config.yaml
n_layer: 16
d_model: 96
n_head: 3
n_kv_head: 3
head_dim: 32
d_mlp: 384
vocab_size: 4713
activation: "swiglu"
norm: "layernorm"
norm_place: "pre"
norm_eps: 1e-05
positions: "rope"
rope_base: 12000.0
rope_fraction: 0.5
qk_norm: false
attn_scale: 0.177
bias: "none"
tie_embeddings: true
parallel_block: true
extras: ["capped logits"]
init: "uniform"
init_std_qkv: 0.0483
init_std_o: 0.0
init_std_up: 0.0483
init_std_down: 0.0
optimizer: "adamw"
lr: 0.00235
beta1: 0.9
beta2: 0.99
weight_decay: 0.068
lr_head: 0.00924
grad_clip: 0.5
warmup_steps: 542
schedule: "wsd"
decay_fraction: 1.0
decay_shape: "sqrt"
final_lr_fraction: 0.1
batch_tokens: 16384
seq_len: 128
doc_mask: false
train_tokens: 156700000
steps: 9565
dataset: "wikipedia_en"
Each number is 500 + 25 x the weight over the matrix's rms, rounded and kept within 0 to 999. Layers, rows and columns count from 0. Numbers have three digits each.

# layer 7 MLP gate, 384x96, rms 0.0935, rows 270-318, columns 0-95
453497470484461506487469459459512501487519438492478516512467536509463511523510488505526478479464493469469507479447506511492556492510507501486544527519488540481529474525517502519493463510514531516470535509507454493483535505500505482498513534442485501477512534506526486516489523538514492493
467484464500489477528504468536527502511473529474463459462515525565500536496500490496472514474511499506490520490495494528491477497494515512485541479477492461446521522486504497494529510460503516507497470536506515531532483518488526491512512508474516460526515543531507478542516492544502499470
492521491525494515494497477513493497531535489470492508472479484514493452502508501506540504504525502501496507453471546480478474475509459479473477507506455503500515483559478501483496489481434511504505522533471489559507480474532536526485483517464507489465533480489484543525535531515528507502
472505448495519528515519500494503449465520495491537487463500497487479491492480479508491505481509520504523492468500558491484479489466503521511471516510517479500483464522455518519542495516507477484525468518466513506472490480501508473506536466479522477485512521513514509511457503487518483532
473509536464549491498507492464534537496492500536512500501437472507496485487482476508527492499543493483478489490548514453512495494510494537516575490486482480465492456456521480499471505498541523512571553491469503548476477488529487486515515516461478492472503507513509512479471478494516515506
536486498457494519473473523440529550530463514493500513535492472476483541525518506512515511472493512479488505509449514525494508518511509523545528501495518444505498488499468493525487440509490507466542508469452505488499479490501534531511483463494486525520478531491492499547468450519479517515
535467506496493491492533498506517492508451526504472509505473488499478524545504516496484472516442517481542526482466512525514493509496492477522465469488475459451545471514521489462548481535511490529501512512518464527507471521471529502524525538535483481475497484509521522518505496513532541519
524506470455497529485513500472501520496472542518526508538515498476472526490501507434458522482526518486499529531479498532514474513504471541477521529530482499513489479540472456555463447503488485505523502479473530550493501499488495484492514529509525498511517530483492476508537445495494488484
494470472509455471515492516457454507475508558487513536496477507515483519495518501499480491442492475503524516459517517507505520479502476497495459523521488526499507482517503495515496514486501472516504518554535508557468458511471503468489519486498484519462505478546507515507547552491496530461
513502495512487489492471495503468511467525486482499510525459478483478494495477551500563504488552533493515528520514502500506465470502511490503500523504468475503474499482501492466513504518471494520487494471490491538496477500504512500524485531493504514510526487525537484490507533504509471505
511569508473517490548496474509448533505473472514504476509488477463528515505479502470505468495486469536468519502542531471452517512497509481512509478484534516500469512503516525520552457501454522538501495517489463532480508510488451481514499526516483472504437517482543467465477519517541482513
491532440496458563495453497458478473504453515502508506489528545512501483539471510459475506472493531490485483513494501544483521510481477504494504530525482504483498522512513513548472443487428492517534506490523543491517535525495515479479521490480524485530486513445506478513538490489504525446
526491486576528502482492489489453502500482493485492523510447457527507505500546493478491472475500482495547465458498485490532524501480533518473519530480545484436540490456539492520491540508483542518497552490496521505470441469507476522490476487498516509509511514522511478486499482512506474515
527508457480535512513457478513471489493530534501474516457487470451532498481512498495508502511514505484510505461435539482526501472519541510507500498514513504492486514535541528533515474486471521554511498499480514490504516494535496504480512486482537484483468499473505530524472499492456469509
497528465533516499491526466524511499481447518473547509505489478509480523489497479459469483482519507514459516528513529550449467544467494518480507517508540489499481474518514475503478506491473505544475521472528480525493489491511452473543520485484505493525518527491532509478495479526534511496
484500513477484556476513500504516501506456479444499458531483496497457459538501459435485510491488502518483511458487529501494484502477491498465504539512517502501500534473493475503497488501496511523500479520466499466459524490497482529495490509501517478552507533483521461527484554481567540511
494517499505485531486504466501479593496485518559504490536499464503537501497530515541524500504513476544563518501449480462489474511472515447467463494502499480457486535486502500483490515504496461513502504502504510526519509496463470492486534474518521502507484489524508484475487537475524473513
485509496488543528497554480537487524512504491504464510470507476483436493491499503514548471510569502549496473481505482474490475525510505483523494550519493462456508510524499459513527513525513486551485467512506504526486514495512494514491471479480484451530468475485530501464537470514506452492
478483491486477516489477528486445504536515471526469479497515440509471503494530519503496507454513476498519512530519500476555514485487509467498515497522511505482501522484533500493519533484452480517545549486483459510476479473526547496510512554491469520471455474502529495508518547523507480460
493498489539497494499503520522471491489520469499495493511516443545508487518496524448523478470542500449527527472509499477482519517453525504503508494476507482437453493533486480516492469527479480515506501473519507517540516567514479492477520517480490500522457484513519462512487538514517486516
470479474534495525526458478522520485479519470514522526485515528523504503526512505501528490491464487501511513467498553443534451492481504474507501533466516493463501533550523497511490461497477458552444487509542519501476484527480479521518523526487515485481500490505513492493521501507485497498
511526507492528486502496505478452476514501538532481528485446534541463488493527498472467524527496501478523522496482489492464514506481526491487488539560514456485503475555493506476483490532512417503513507513462475543508484508503486476512492495532501479524540506520552450488478505510530466501
498478532474488503467501473477471484566504537496504542526470533485481472544544495475510496458536505511547551469513532515489466519514454501472542503529513472529501529451499503466550497494550475463541500507490483513456519450422485506553452473497486496540520488505502493502482507507489501483
512525524529512494472491479517480491501507496531496495497489462439498543504486462531536498435483465525514519516480558508477487511480483536449498536494466540499503492448514481492517487528501519564484481487486509509478474488507459523486472494470472508498526549506535543493550522494521552499
518504527461515517480506493471473510491489497451519517524498478506546520511475502456498479492495507531532510487490505554546536518474522495523505518521490451458461467521518474486507505475546450506494556479476526516461521484514541480540536507504503478532470480503500428513485551534513498521
505514482456485506536483482463493478504480490485475498463511502518512500527527474497528515505546506534520488491494471525511524497511525486533559489528467502488512498496498533471540505515506514512518450481510464518468490496488487484501477523502474522503500455525478501519497488516501488453
458502510525497501505496511558512497478495494495506451481529464475516512489504528526509454484523437533519543557533499469486474483463503501495546507501460479507470459546554511493506475455448454525468489538465472497511507514481467499500527491518503496467502526484501513497477497524488535499
469550455462520544543505444503493484478528510534515533451538465513468515490472529497502488462546515519445544507459552545513519484493465493487505494533508511478453510524509512492471497503502481457493510509519505513500474512455495515529446511513552469495443510464541489493500494505527481506
469475506546485465501517470482517532506485535477529462492506495540473502532452491433510483526517496529514528465445528490505497538489495497472517493480494497458514462489534519515499470480517463547523532521524512500454483550498496525518536474504476448503458533448493498520465498496528483476
499549468528489535527497494494455472529496496472468500537461496468424486488518519487525471497546506491553522512537507503510502497489467524487495506537458524534542478501522509473506435504498543488511466489482487565477499477472485491497512539511495484507537489528510484499440509538503561453
490471499488556512528502461520467509520517455506491464491482520472521527512530509480477489471481488493520551488486520496519549522488503563510492528485454551513492473468525490506469516457532476537503491522505466536502523524520485539497528531439491516465508519501504487463507482497490468529
490490469489525527503549489484477506492528485480541499466474468476497499489518551497516439496508492513546536476541502455451514526504510484472485475540495547479471539488463553520487484495489507488475526496472507486463556489470447471499525528520534500497527544495538489504493553503503525500
502551492523487512494479539533487546514490477480493534493458517493518462506500515476488509447544511494497552448445508516544480477513546490477460526481499522471506507506476479497495516519513521478507528491471485482539520506523543489509502512513490469489500474536537486461525498473504499458
476517529513515504492460486452482478527465529503521476521537511523510440557533533517495513485530481503498506487456474481522472473511514508508493513507523494514464491482521485500509487468495478485519555542537513454523489516475499544509482509494447480512532497534498480507504487507526500499
542499498533470510557479491540462509531470531469487529446484476504464492493513518523476523459503503537500467469455525477512519472527508500509484500520523494493509470487478488508499482454535466506475467504513506491486513502448533503503540540508489496542494518519519466492507509544490524494
541442495481469485562492491506484506512431488510476540470485513485475554492516539510497514515514483520505497486441484478486473498513476488553469536517490495491534534495528509510516470527520479492465543449461490483495517490497529498538519467488512491514485495500487507515469501514524528507
460485496556533508520499474542434536503476494456512471517489521447476508502518479514515497478493507464488480485555522527490499494478482487482516504527530463496521526494507513542533519512539479514502451472463496534466503485496452494501495500494476471534532502498544475440489500545508505491
484520487484496475475499506469482534459469494547503489474495515517507512531550490494504482471468463483505524538506478517474473510523539499468538530512482527538501521485546476520495474498472483483492490484468517558497525491508495502478530516483479502509497498520542551481506464473537505542
468504499468507472522517469487495493519499515506519476483507485505452513507524473501484503517505484456525535526468526477499504457534487532505513488533528497486486483465492512508515448483491497524509493572491515536477463522507519519508454518526527470513441538475517510515482529495581506477
516487481529513519500515465523466495509496472469528487491463456505501524472531519504499488510517519518538581515519494484528471572519494482503503510531505481492481497491483516456525490521453508541494502440475515501477487456470534530496532531509537453465501528496521484515459524511497468513
521490493483514489539490507524502533517481502474506516526496510499526543533521489486545546503473492521488539483480502493481508483525461505459533512544513487491483498466470507497491509525492469533512499489500541542486516499516531459492495480501447433537493464464528470510496515518548538496
529510475513488497509510523480463523534501508496517499503476515505512499485474509461489496455510442548536475532509509574530528493493533505454509473508493507487480475498504520534483515496523526538515462509534525509512454508479522507513513499467485515507506513495488486450496498505451492486
530427463507503473484497435489499492509491471491443474499435522559527528477520476552506462496522518523497550506486481479496462560529525524497502560516503488471464477526503500543494452482488500491509495483508493510498503460457501500499528542499494485497554534497508495505488538492484506450
542479512473538504520501479496511541532528467513530501468475505491523510468497518516526470487542505527528511483486532517488491479478500514517510487490532545464523485498534455535463494452505510504530549508502476499487481458494487490497491467464497483487501513507525482531519509555474533460
518515465535501515493497493489487523480443489514487520486494493486506493490443528468510501467530504493528503488452505543542530505492509487461491505491525501475519488479508513505558482480523561527504486540497493534518507516460457493547504498479479487464485504555496505470465562482528534493
489524526517508526515491508490489502555490509451534493520466500450461480502542526529543540511487488489499551528504519514486474522440504509515498524543529493490472472448490495510525476516528471508510549474506460530495518466512509499462516504532532477464497505503528466457468470530509542486
490514466506488519487544470506497511466457501483473501554530513516510455509509504497520511474531479487491529553505489500493480538496502490490509502482510484503527501461472534560514470490501485536463484515510466527495458500511519471502498475531475491548481508501511508501488478476497504520
517493480484504535513450526443494526500500524465536464502481504530524524479569513499487455503521500507512489490448524514476517505494506494464498532510502506469514460551494520487565505473464511484548486539466517496459530496510517502487512479475484489541535533467533480496495537477439483538
519547478469509473484487453520488528498500498507511495518510509497490497533517533488499484495513545461521540526499457498483502522475552535470509527494451501479470445508510490495492470502476538499518485491494482551502523520481497521501458534451517502486493491550529485479478532510541495454
# layer 7 MLP up, 384x96, rms 0.0861, rows 270-317, columns 0-95
485499476463465498521458498460498516454489456519505474492568474535515529501511520487527473514509483508482513488482489503465531521506503549524476520546550516488484467493518451557534493468498543516521542508530507528515484534527483505462462499475527477545482463495477501506503493476502491502
473467532509470498473492536512468497488528495543469519516495534515466484496491507517482496493486476487517473506503493473528462522522490525477478502504513546530524506481498473456456467479477503515495509473508478511550484514522519526535462516547474494520513528480545521489479491487518465516
529514495512502517488508486494499497482461506514511479496540479524512515549530479457502527542534463494491532478475497512489490540506475461484513494522494489503520468491479469491462501505502463482478492464526528478523437482542479514520493504496507511505514526499497502505520475502544481561
506516492530528469503458460485529503493515517496473499519508490579492485454471495496445498518526512505456505481505503477487553517485485526528500517485499514471488489492493476465544478517489492498533495495511492500479504472480522502504519493507468475514502467473535509461487505526530523479
551460511478557488534496495484494479524490470490499516559495493502525460503520502492549492480516540533496556491513479454493539508585487510472487511474443523476528498459471498508499481522505510459548477455490543487445550470523531513487496498468458493498488515488553480517477545536499474488
524483535489502508484480543532467501509483478533496503488489481438525517469476493528550524516474484497467463504481483502513510529521509468466478469512509489472474488459466524461488515509552510515507588489543506503522520483502530480512470470477487498507516479484490508514519463489546489513
521490479513538508521483503543500471501532569525515473502457538506508490503436518507507512504482466520457454500500509498463501558508540499493514517497505483479539523460507481524505508483499516474541467485480461534483517508484506520534514525496484486505496506526472490503504536489510508509
518478511501493519489503517512543484520484464523517499446484503478508452471485465475483557496502481420475534483490528531492543511501535503469504474512486506510441511478533477521508495491498491523482504557495494492508486493515516496576519501491508515498517452489516490481540484492493484479
488532473511531477515470505485499522459471514508513513479538464510508527512503476501485481490471525482520517519506511542490519510515497468513486473568512474497471519469481508484557506485484488479497459531530556488479503487534485542526500431493487522499475499468546505504525500473510484495
518477508509480496477493484517459477517530483495492511506474508473491496525469510535523515482517518510550512518470541463463493493499517548480497537496482498489451521501480503484509477522498478549515494451464506500517478475507505476486491511478464506523535524527491512495495510504524487487
494534517543452526477496474560480509448486544515488477529488507514499466477494519485483530546480491478515489474492500495551532538531528474535475463492489490508479495478463481493473484495516463507465523510481507481508464510515501559528484481546542527500476499526477511431532483459542483539
489484504503487506486525513533504503482503457486511523566484518527484449511493573507521484491485472462456496490518545476466519503547462554472501489538480490501465513493479514476505427486489510535510504521510493493463504487526485481487496465521508483518487563454499498542479494520511501525
529509578522527485503478501512541524516485507508515475468479457520520518488480488453523488481498492501520515511527468485488450547520508479551506488467520454493475476523474478520527530501464484502473497533461492476479507498536528523526530480537506503495455480479527525546530512476502461549
493525458500503528458475497467453493514488449500531513507506517500536517496539501527538489504487517537493482513511490485517511520513455537485498496508500532522479496522462519504477531483474468471444476524463508475505514510512507511513495470519510552458495479477532447509538512523494474522
523482497516455468458506527474527467502544569519471459483496543543487463494481504518491524445492490496491475530494512521516483513490504479480513471513489484501510514534489542507510520541486455472523514534517480503495487529497507508473488453546490506500520491500466485512496508512518513501
496493484469501529525513503546449501502534562469497506495547487458535507500516514521525494503515496496463462532453514477526547507475477465496489487530519517495492503486502494483485485497538493512511477453494551506480500528504498465519525510524518479449517487511493484510521514504493461484
520485465517440498510493514489523493465507522527484510507544478503529465460531476489502518530493453500512493475445492485512506488507475505562454469552519533501469511494513507528481532494513483503506505483541512563514461442501488502503497512500511523492492496538461456473529527484504531501
547535492505562522503491492488536484503523514485469452505506479482487514478487481548534514524488486509534493512533435514528498495493524515475507466485504521482542538524511477504480464502491521472508502513463509500471489486473545497468495461462479469445485505493528509519522559525495510510
447502509483499497496524482505525492535534482497476522473483513541488516446529456511490485538494503529521508472493464502493449489477482506544478522485513495451513475523519490508536514485501524540453492508490464511530503483511480462494459492515486492479488514559494527487495529517479544487
528510531496455520533504568506478495456539469483500472535498513518484505513487467480477477482505482523515517523487490499490473494511487498461537498455532491506506468475474505500479459487527494496521486535537559481485514500467485546525530515541514500524469529537485499512508504538506529458
473509493511468473480459469502510474507471510483519510510511525553531502517482493492511493520489548532477497490462526460552462484532494492465495512517481485510505512499526492510490512463505520471476499560474475481467503479521478531509485507513485558491518472495488447557477499508526501507
527503472488506468480470492531484462533481494492469510472468512480502513458486491473523492465513535540541491441481480472524490534535521491467505460482478498513502487522525530472482472476496480497478535477474476512516510518530542527504499556502488503474437475521529551519512520530495422533
495429486562495500515548486539521508475449502461464480471468517540476503521475508504530476472478487495525488516471518502463511516498471470498531511553479463522493549466527466508486511472506507556504531479540479508488509508523476527474519499461510500501516562527503497496495493539508532554
468519501499501500505537483497506516477481528537477474490514480519490525523517527473507517478531521502474476492515467510496514481526507503523507475510501509538512505541504505513497466478463502496484535543560516466488504506493485452507537529556504504548472493465493498446526462473438454524
511483482517520506478489527504521505538493517516480491517464497476486518533506503475508548463521468464584501479468502510515511463485475534530491485455516468499533519491501508470478485459493524483506531460524480499517476488511503480453471526517474450500472462500510528518511473576521511517
509481451500528495510507544458483506487502571457465550518466503517527520500518492495484495506477492478470498490454499513532486495475513521474512504491462510492518520516512531474515503456499501500471530488485480458518480534492540477501504517524508525481515526488477530499521487496523500460
538482500507522493507491503464492467510495492502483479479481540536518510521546491551481500494507465502509539535515497494468501494510550482476573473508467496511513544461435508459472493479508506500552491508517487505483514502464516511485517465503484527531571499458508511538510475487515513456
532506492494491494490491512492503546507521486534467516483544509488490487487489498526485521457512506492492516512525480463472460503470528476555460472505530518480507528500502485536541528497472479513494436487482485520466483500491483440509496498548519495527535516521526485476515559461481519485
535525479492483531539461480480533501504508518481509485461507512489537443518486484482478502443467515502543463523507503499472460483514483492528525503524529478524502529470503479505489462522510528494539479473528509538497552491471534531542487516519442496543518474490544524494509532481499505469
480536565485486481525469522491459494438506531534540504463498485528501507485486525538503483499511472483516493463464497450519508507500477518515494439478460569533495536520513526518474493508528468546543537454502505547497473539465532526459464476465466481482520475495508469469547490511505500533
492559502537499492490527496492498470505476480526483491485467490487490505507489438464447469542479476493532522525482564532485459462520529480505475467568498511494474521490472525501507496510486544507485474535504470552494499515490528506498530518495490479528532513484483516538486462478508485532
512477531481481511468485471498535489446511511494513482494498512468516486491454485525507496519478516525508477514491469518453512479539523511511494502493546527483474522471505555513574505521508466494520505452511525492509486525468535467534564528504446506528509486519500467430455518527514500455
496482419466505520495492522496492506499548492531505512512528533511474477521524540524509509500488483513492543508543510491511472494457514521542474486509471504510515461473461475511470485531513512453458487509463462511450455512537500500516488515564557498475548490495481495490519525504483513476
493486536519463485476490514526488479518485495455536481538494506512496517488485487506509515523513457484440489513504477488493486550487514509529487509474493511501499517502494499499524451487495522471566500553472506466488499512518456505485510518510508530493514493551525479457525509526521526453
526548507461512503526514547509476533542529528477489490483489474461496447465487489507502517539491495501475518476498513511513475462543490491494471537454487506484524483514481502501523531460486499483535511468493489529466527491509503534517473537471482489450506495526476509471509466521494523487
515514535491495476493506535487518500530543477513537522458521502495489478530468497494479493475485459484511512462516503536443485476477557528490503491472474479507490539524493522511509513480530514460526524554533483506502539487461486526505476483517505460475533517505467501490474524545512479452
479500535472469478528536480523505502554474515482438475541522479538554521468514453505493500525478507527499509507467465482505487522486519461524470532506509444530487494502493487509491541505522474428458502497494529485541492503480504504514509504476534454495539524517496499524470495489491489492
539520496509488502547473481502492480451498503511490516477542518523486482515537486484507523482441483504488510519487529546451461470502482496498543462577480527500497530485475484501509509497462476503474504509503517500518476494499492474471514501573547528499485492470527515474527518482501489491
500466478505477521495531501538536526508517502499496455457477487541506493546474491457511491539492529519511501572490438491504473518492510461497512502490473500506481532515536519494506530447472501538521452511476515499523486506446525471509493518494477479487516490535491538524543511529473482528
500475530453525502500498514471511517469525497487471537538449492547499515483507481470492535479534574552512495525488452475526511516533499485522494538495527488452486522518548504520513478506507540489517496483505491519491526506528531458486465477444496544439479487472491526524497530464511493505
542502492485530524507505476505507496499480493544496493433529486501547486507496471512498527472518506509486529466460512514536522538497490506504533501532497484492457508528509463515544477507494480525497499519450518532542493461504524508511533497493480485505480512472502507449462529514508548489
497481517498532518513517548500501543507470488485484542528505542526519464480464440440483522503530500526526488515481488460469484479533496468482484488509512461497450501499493522507504494465533508523478535522499499519466508480491459530538477517489468472499483472510477526507499486497515511527
500525512481520498511533512468510490531497465521521507471545491515484504523435483520510496500523501521526470522501485492475488460523520445512514506536476463486502517462472516492454483578542458487533493504509473510468449477540462531500466492488527527447477522455523467482504487477495534504
454515444478495514450508503473497463521518548500494518480517541518511479494499515491484506468460483484473521463522497477481501488492521491496524506519512497533492501536472493473518492476490510511498538521511539483470510504524467498493488526506547488536523440509490550471522483503532477510
524495482513514473436460478491493517499545533542469527522486478477514520516466496501524458559474492497501522489530456522527509529499525485472485478500471477489519525522479475482512503520498503522522547519511446513488505537519532526482541487528542509553456499468504466442502516489481465489
504447524495515486521513521517500539514528541470446531513479533514484507433522491480519557492467515486491462489488504492533481492442469492489461487491485484487528494484547522505468483493529491484506518502548517523522436497487492503520512540530456510528468502470491528520452466513507524487
519500480514510507500524470515483466499494494492458502472504500463495498497516540483530454513549463475540470536526500513527520488511523499504540505510522512476519501512513495544485481535522481490507474512483547508471495546486487482467492474496489530531449535511539477471505507520473497482
556493485490506481474480501456552491516504476494483487507491471521501526482504489471483477478503551549564513502494488518475487485480490520500483494486490559456531525490483497491492474486523525488490498482476493521484530511517576522484513469457451484515504533530467480544496499520483460537
# layer 7 MLP down (transposed), 384x96, rms 0.0775, rows 270-317, columns 0-95
477474479495486530525566514508527471511506505458459470450514495523495511518490510477506488500474477509498512524497483499527459494529505514492500504507541506490474488468519502547504541467509485481477569520481525526474492529480560519497487487443566431492501527503475511508485508477482497511
507539505483512522496545470492503511510480530442518513469466459517503512518509495477507443487497518523506512519510545519473500462501503530513489522518486486487476476497503500505533541500514484480509527527468477517475527478494468497521531478493476479499512491533464475491474532509529521471
528476496509526507468500511494512516497447486509534449516556497520480529487477488487479470473514531511476527517535478492491489490511492578488458536531521504504456523498502439437488506551512520493496477487485528509482519510499517522501513509487517484482488486493504528499512487474501486481
476513477484500429523481498513575514512522484542492496476521481493510488578508512504492505493510527484537472475496489515506548494516491461514483475516472522485489503509514467477545487481516540483511487488479462491480496480509504505500483506498498529518504492473525492473489476522473502505
457510487575481420494507523518465495542454535505491491485520521509493507512513488473485564519490502495477463510476463529454519526478517433498524473537494521520521508515520516454510512493467504528484488482516521506526477527510459492519529480559499535496501483487487494501492485481483505490
499488491524485555524486468534491510448552480528502530474474514482513455507482478489518534535470466493512485501531511521448465430504509505498495501494548494512480486483524465532490512469527489506516486522489491522513495490561484426510500528494499526511484525527491485521541525478481486531
523502466468475512519488549500512513523467497534475514490511499481483492496551511515538504481474483462550552493493501530479491483509470489456537506508483476510518479507517498466506480500542555485480539531509506487491490499521513454498470488502522475475497490498500454539516531462518475487
504477472534501551480563469484474519476493485508520513494464499482518475533503482514508536535448464489529471491502507500512526514468496546514505472513482445494483507471505477515504497500507496495463535517463560492509492494505518529550470535506537482520480483529501492469500504498470549499
527547499506524521524517490520511472550508489514500437504521487510483491476503468501484503474515497518496482530470486519486489503524514500552492556498446528460501507468507514489476503509506520467532504472492499495537507507481499498511528520445500504527496455463520537462480468479455504518
497499469478498424509487530484550490485522492500491483509515502505475481486524526483500540478509484497499516481514539492520490499489463487529472479493495488495500490498507501476456520496510529500477505513512509525496520523487496489525518489489519506471535505561490484551507500515474510492
461476506548463537461475545501508476540489518421540476467492489545464511475490514549480565491521498472544467522514474515502481480482514467481484498506490462487506497506487518534502493548492465493479550502510485438533510496487527508496524490462506534502544494551483541485526502508505494514
512537506507467512514440487507472493527517542535438443454498495505508547500499464521500493499509500470475502483458538507531515510516500523509475465455525496483508508474512501532536506530496515500495505521507478510510511505498534539511497485445523503504497479493536460459487532465498520513
489506482455515500474524509445513468503488493526522476468537514527482487477472521484491491487522488510515508490496479508464533576526490548506478505520518519499450530540460520452520501528492508497461509515470493493475522496495511534444496515524479462493477518499506502584511495476513484504
548476474500509517525516527529473481523488533497485506513538454497520508498504444492473447519503474504478479507459501501507470500497479522482502475481526488442526507495501541543481489511550480528532528508518502499548495489521474503468494510537491429523497512463456503484496518505503502541
497484500461515454544497521513512526546544467522484467482523530518482504485505529525526468521492509515518496516460445498506538474544503461545492560470469486483532493515485497492485485490494490478470479493483509497490497512507508510477466499540522521493533463475496472500504523475489530472
494495457506507480461549447513512544484523508504503521527507492500520496496539474490463459517487493490515497457463462444527495483480516499536481487531475501483504474510505528472537506522519495504534465515501499496482549503489462482514548522481493488525518497531483545493479519501492526476
485512507535430445526479530509488473516479533474498531491508522511535576544481469479489461503476535507480531511500524486511507516536499494483554530451487509516529498512471487506497532505524523500506469502532464517480490499504475435484492528493488495501518490490447499516511452520476499520
509492531495429437500573465540512500505506499488503550481498524519526486494479508496486514528519507482529487505521463497519475460534479491494500495542491497503472509542494474537495554495568514537497452482496491520475475481524488495462498526459537480479510511463476464477496493473516501504
504458476498493501488555493479487522513504526514503500526495467472488495497522487548522526562525549507510526473477506475501515481525499515476490525494525447528509451497515541499513508480468452530509511482509508512513492475533538532445496471447475488510525483488492471510477476452476530497
455510524503498510517537493516501521500487568500496528509471507515537470476535497501493528507486522434537471482517497468450454486485490513501497494492514491457514530492513517492472572513507491511470547483470466506496474513536467518530476467505489525470522514530486507495471527477496487510
521491464530529427537475511539503468491545481499481499483503480496483543501552499526462477486483504504461485503502506526498535517487473486505471496494491505479481505490505517512494463482471543475463488498508524550543483522501496495553471499515518469481472504495528534511489517509538491499
518492502507510553509529555500493484531509491512479546487481502468486478505501502491473556538487497456483458491475506479465497503500523513499484543498511515502490541509499461499525505482540520464550519550502488536495525500471535506453510487439489470450519447518518535498467490519481498453
501511524491508468504541468501485521470506503530455518508503523499488497469476506529501499473491442543482517482481517539520484505496573522504549530489452506533538500506547492428481469483479521486500486482490453476550447537490499503486544476505479475535495515510475496490479492538470511534
535507497488506534458517497458486518527538497510504490483458483472490476497508511514515438514535509531527475530480508444515510521489510544538502508488488477480484488516514475515518491490518508461557533517450508484489482488488522517475500514513442489492500482504528505530478511522462510519
503478478575516493493522559451507484543495466475492530512498504521543455506507509459484548476449534466502515492485538505503534518491454487515488503500488468519513507493477505495464512520504517514505507489505497533520462515457506537493471503537508501535482466507484455491509480521555440510
515546473476512594478521541488484506490479509464499500531498489479511492471495518517498466497523451514507508495505493491499459449504514465517496501490500486558501529490499495507487487505473535476496507504505519501485487519493486481498467529492544529527447526473503493478534491479519558495
496452466465519461483490551495498540490508525501494506490479510460501507518485523473487503484475503503506479487500488527476544512502455478514491548485532532488535533470535536530513522505488508475530501444516470528454503465548500463503485559540566463492488469503475495475510484530493486520
501472477530448536437508533496497512517470517446507491522490507492510524531499491460472550517469505505508496563507478474473458522502519472539521493526515519492493518477476504517471475473508514520504514542539500520497502473543498504488500505518461496463517488530475477509535509480503469512
485516503502492511483512481449558517500544502471531470512455463496465499509479488476473516473517514505549463439457510506511473507484503572520490513523499508477504515526504506458495482540499522536509503500546497509477508489477529515567493494501490519496497473498487528444479511500503500487
484480486508529488501519531480462500429505570562517526491495508479501516490498537487499472542496539441524473514482512495454472520497480502463483457514477540483482501491489512521450498492476514512503514477514503470509497502520514600470496478478509507528544517501495528478464458564473520550
488456525508495543459525512481476528471473534503504503530502458458510494480469507499469488507521492527488471539512543525496502473468516487508500510519499507563473493502524533445489488500536479493507505526546457549524485450436513490549484519500497487476460516488514517518499505508481512483
487520530489562465502456476495479506550491505484525456470536502543496533469507503504508496513484513478437508538494512552496452533451468496487509483546480520514511527473461513512519469484528505514487532470466498520493504488513464537519494512484512571501482530530514513448498501457470492507
500484456473465499500498463508480535496491469500525532509558497481519511498515514490497504504479489459495504480504471501470444521492510458527508487480527561529518475465516542479500529555464506511538480539516493563471484453507500468488483483554479487489516506514502534470530481456520532499
496504517475520474467521484487469510460471485497542527498498477458500508502473522528502497525499493515516511504535531502488470521554473451504461500527502532501476482501509514463458515516489493515517509482482495523495480530530558518528480501523465453513536504505515509546452466487492453506
542481449524485527508460524499517473507455488493484504480478478507502492494517534528508488453484510508492486494536510490491520483515499476468496525474529499515506505463455496500493483564517503482465482512521511471509531503549504514528488523527527507479520505538530424481481508515515459530
456496500477451468532542469510484538494513481508504492509468528497488484499505490523497486527463522525508539526487510550447505493514481569487480505500512528513454508473527479536502491500518514512476550494518484477543491528495484523482482502446457491477469456483485532514501519512493504544
510492466444469509509536494477464509483484509498496490486478525503538452469484535478461481474487484528495493511465508511484500481517492544520511512484508548458534522522484535537506515515450525549501488495539476508509467507517497524501500487451511455520535500453506474511527547457510517551
492498495505499483515526518503508453516528514476511486524492497487484509505438527478469594460505515546521495471502508477515490479451525451534505511509492484466493502504496487489517518499550519494478504503498514440467535496522494512508467491518544535486498508484465470525494494520479555482
507490477556518494556496507455454477498513482477467493528465474516480497500535487520492495504469531506511537484532525478515458511491549483504507529497525538494462496517511455491462484507554475496514498470501481496512504503530503510493514506491514508499571513475513442469527457462537512488
538535474521499460520467509482518544487469493523503483508473485528483544488493518483504471511525454491522459515489471509513511523503479472520529472479488539480493487499496460516505452477503490513526484482476548508456480471475535497465499503610504511504456525540509489498497476526494538529
467500501472498489501461492484468501500474484484540519513518500545495511512485480493515568499495483493514530473525506501530510501510519488488497517522516477527516500503490517477522519476527489503504500436530499508482490505523553453542492476508452500551506534489491465464460470482491480507
505491476488469454510489487478460501530507515497495527464512484496500500505456496520507496479500525557506489525502526528475552483508516492526464468525536520551503473544542460541518507474482521521475503458496527481521479493508505481479539453466499509541550478489511482486502498452470487519
540477523512495516460496489490492497517516510502485517514466431514472471509469526528522448523537512484509531497472503481496521550501525432464487527501478496485482476505489547464501446518511537494534545443522569480498482523495482534521513489506492518513503508501463502499490471509464516499
484499480512508513486479509482528506541529515476490541515457508498514493432501491493503435462498480486492495520521489497518473488489532536514544523496504459502476473501503468496493514492523519512542518542489493509501512469490499496487511523502498436520541506480516525465497529520507486480
530492513535529481480481526487456511507540485493470448472508510523566511493512551506520477514491477500539472506481485492453502529482504471470531467452506478496509496542475509481469526534527478547530520480537433492515508486493508507483507536555475511522453506507504507456476503501515480484
533525485542485512541503492518532497479505509570483532467510487527489501546489500470484550475490478476483442484508496499524538518493487484462501428503489514490509519473535474492479509462504553480512511512530475480504527513500508515487484481552512513544489497486514451472543509454481464507
486505533504495483480503510441507515545481520499494470514477552527488515521500462515482485534442508507479488483493491510457457507529482496502483498509548478505505498512494518503506538516470528514477523513515512494507491472472526513525482504505487484473510512497507538506497454450509539511
475491505557488481536507483464483493487500537543542496488511482465490529537500486512487554490543483508497493475498514525505498493529508473482527489488497501517488464496461463500530503478523502495511452502543509469519511482474495520533504495540478501518517512474465505511571444478507473464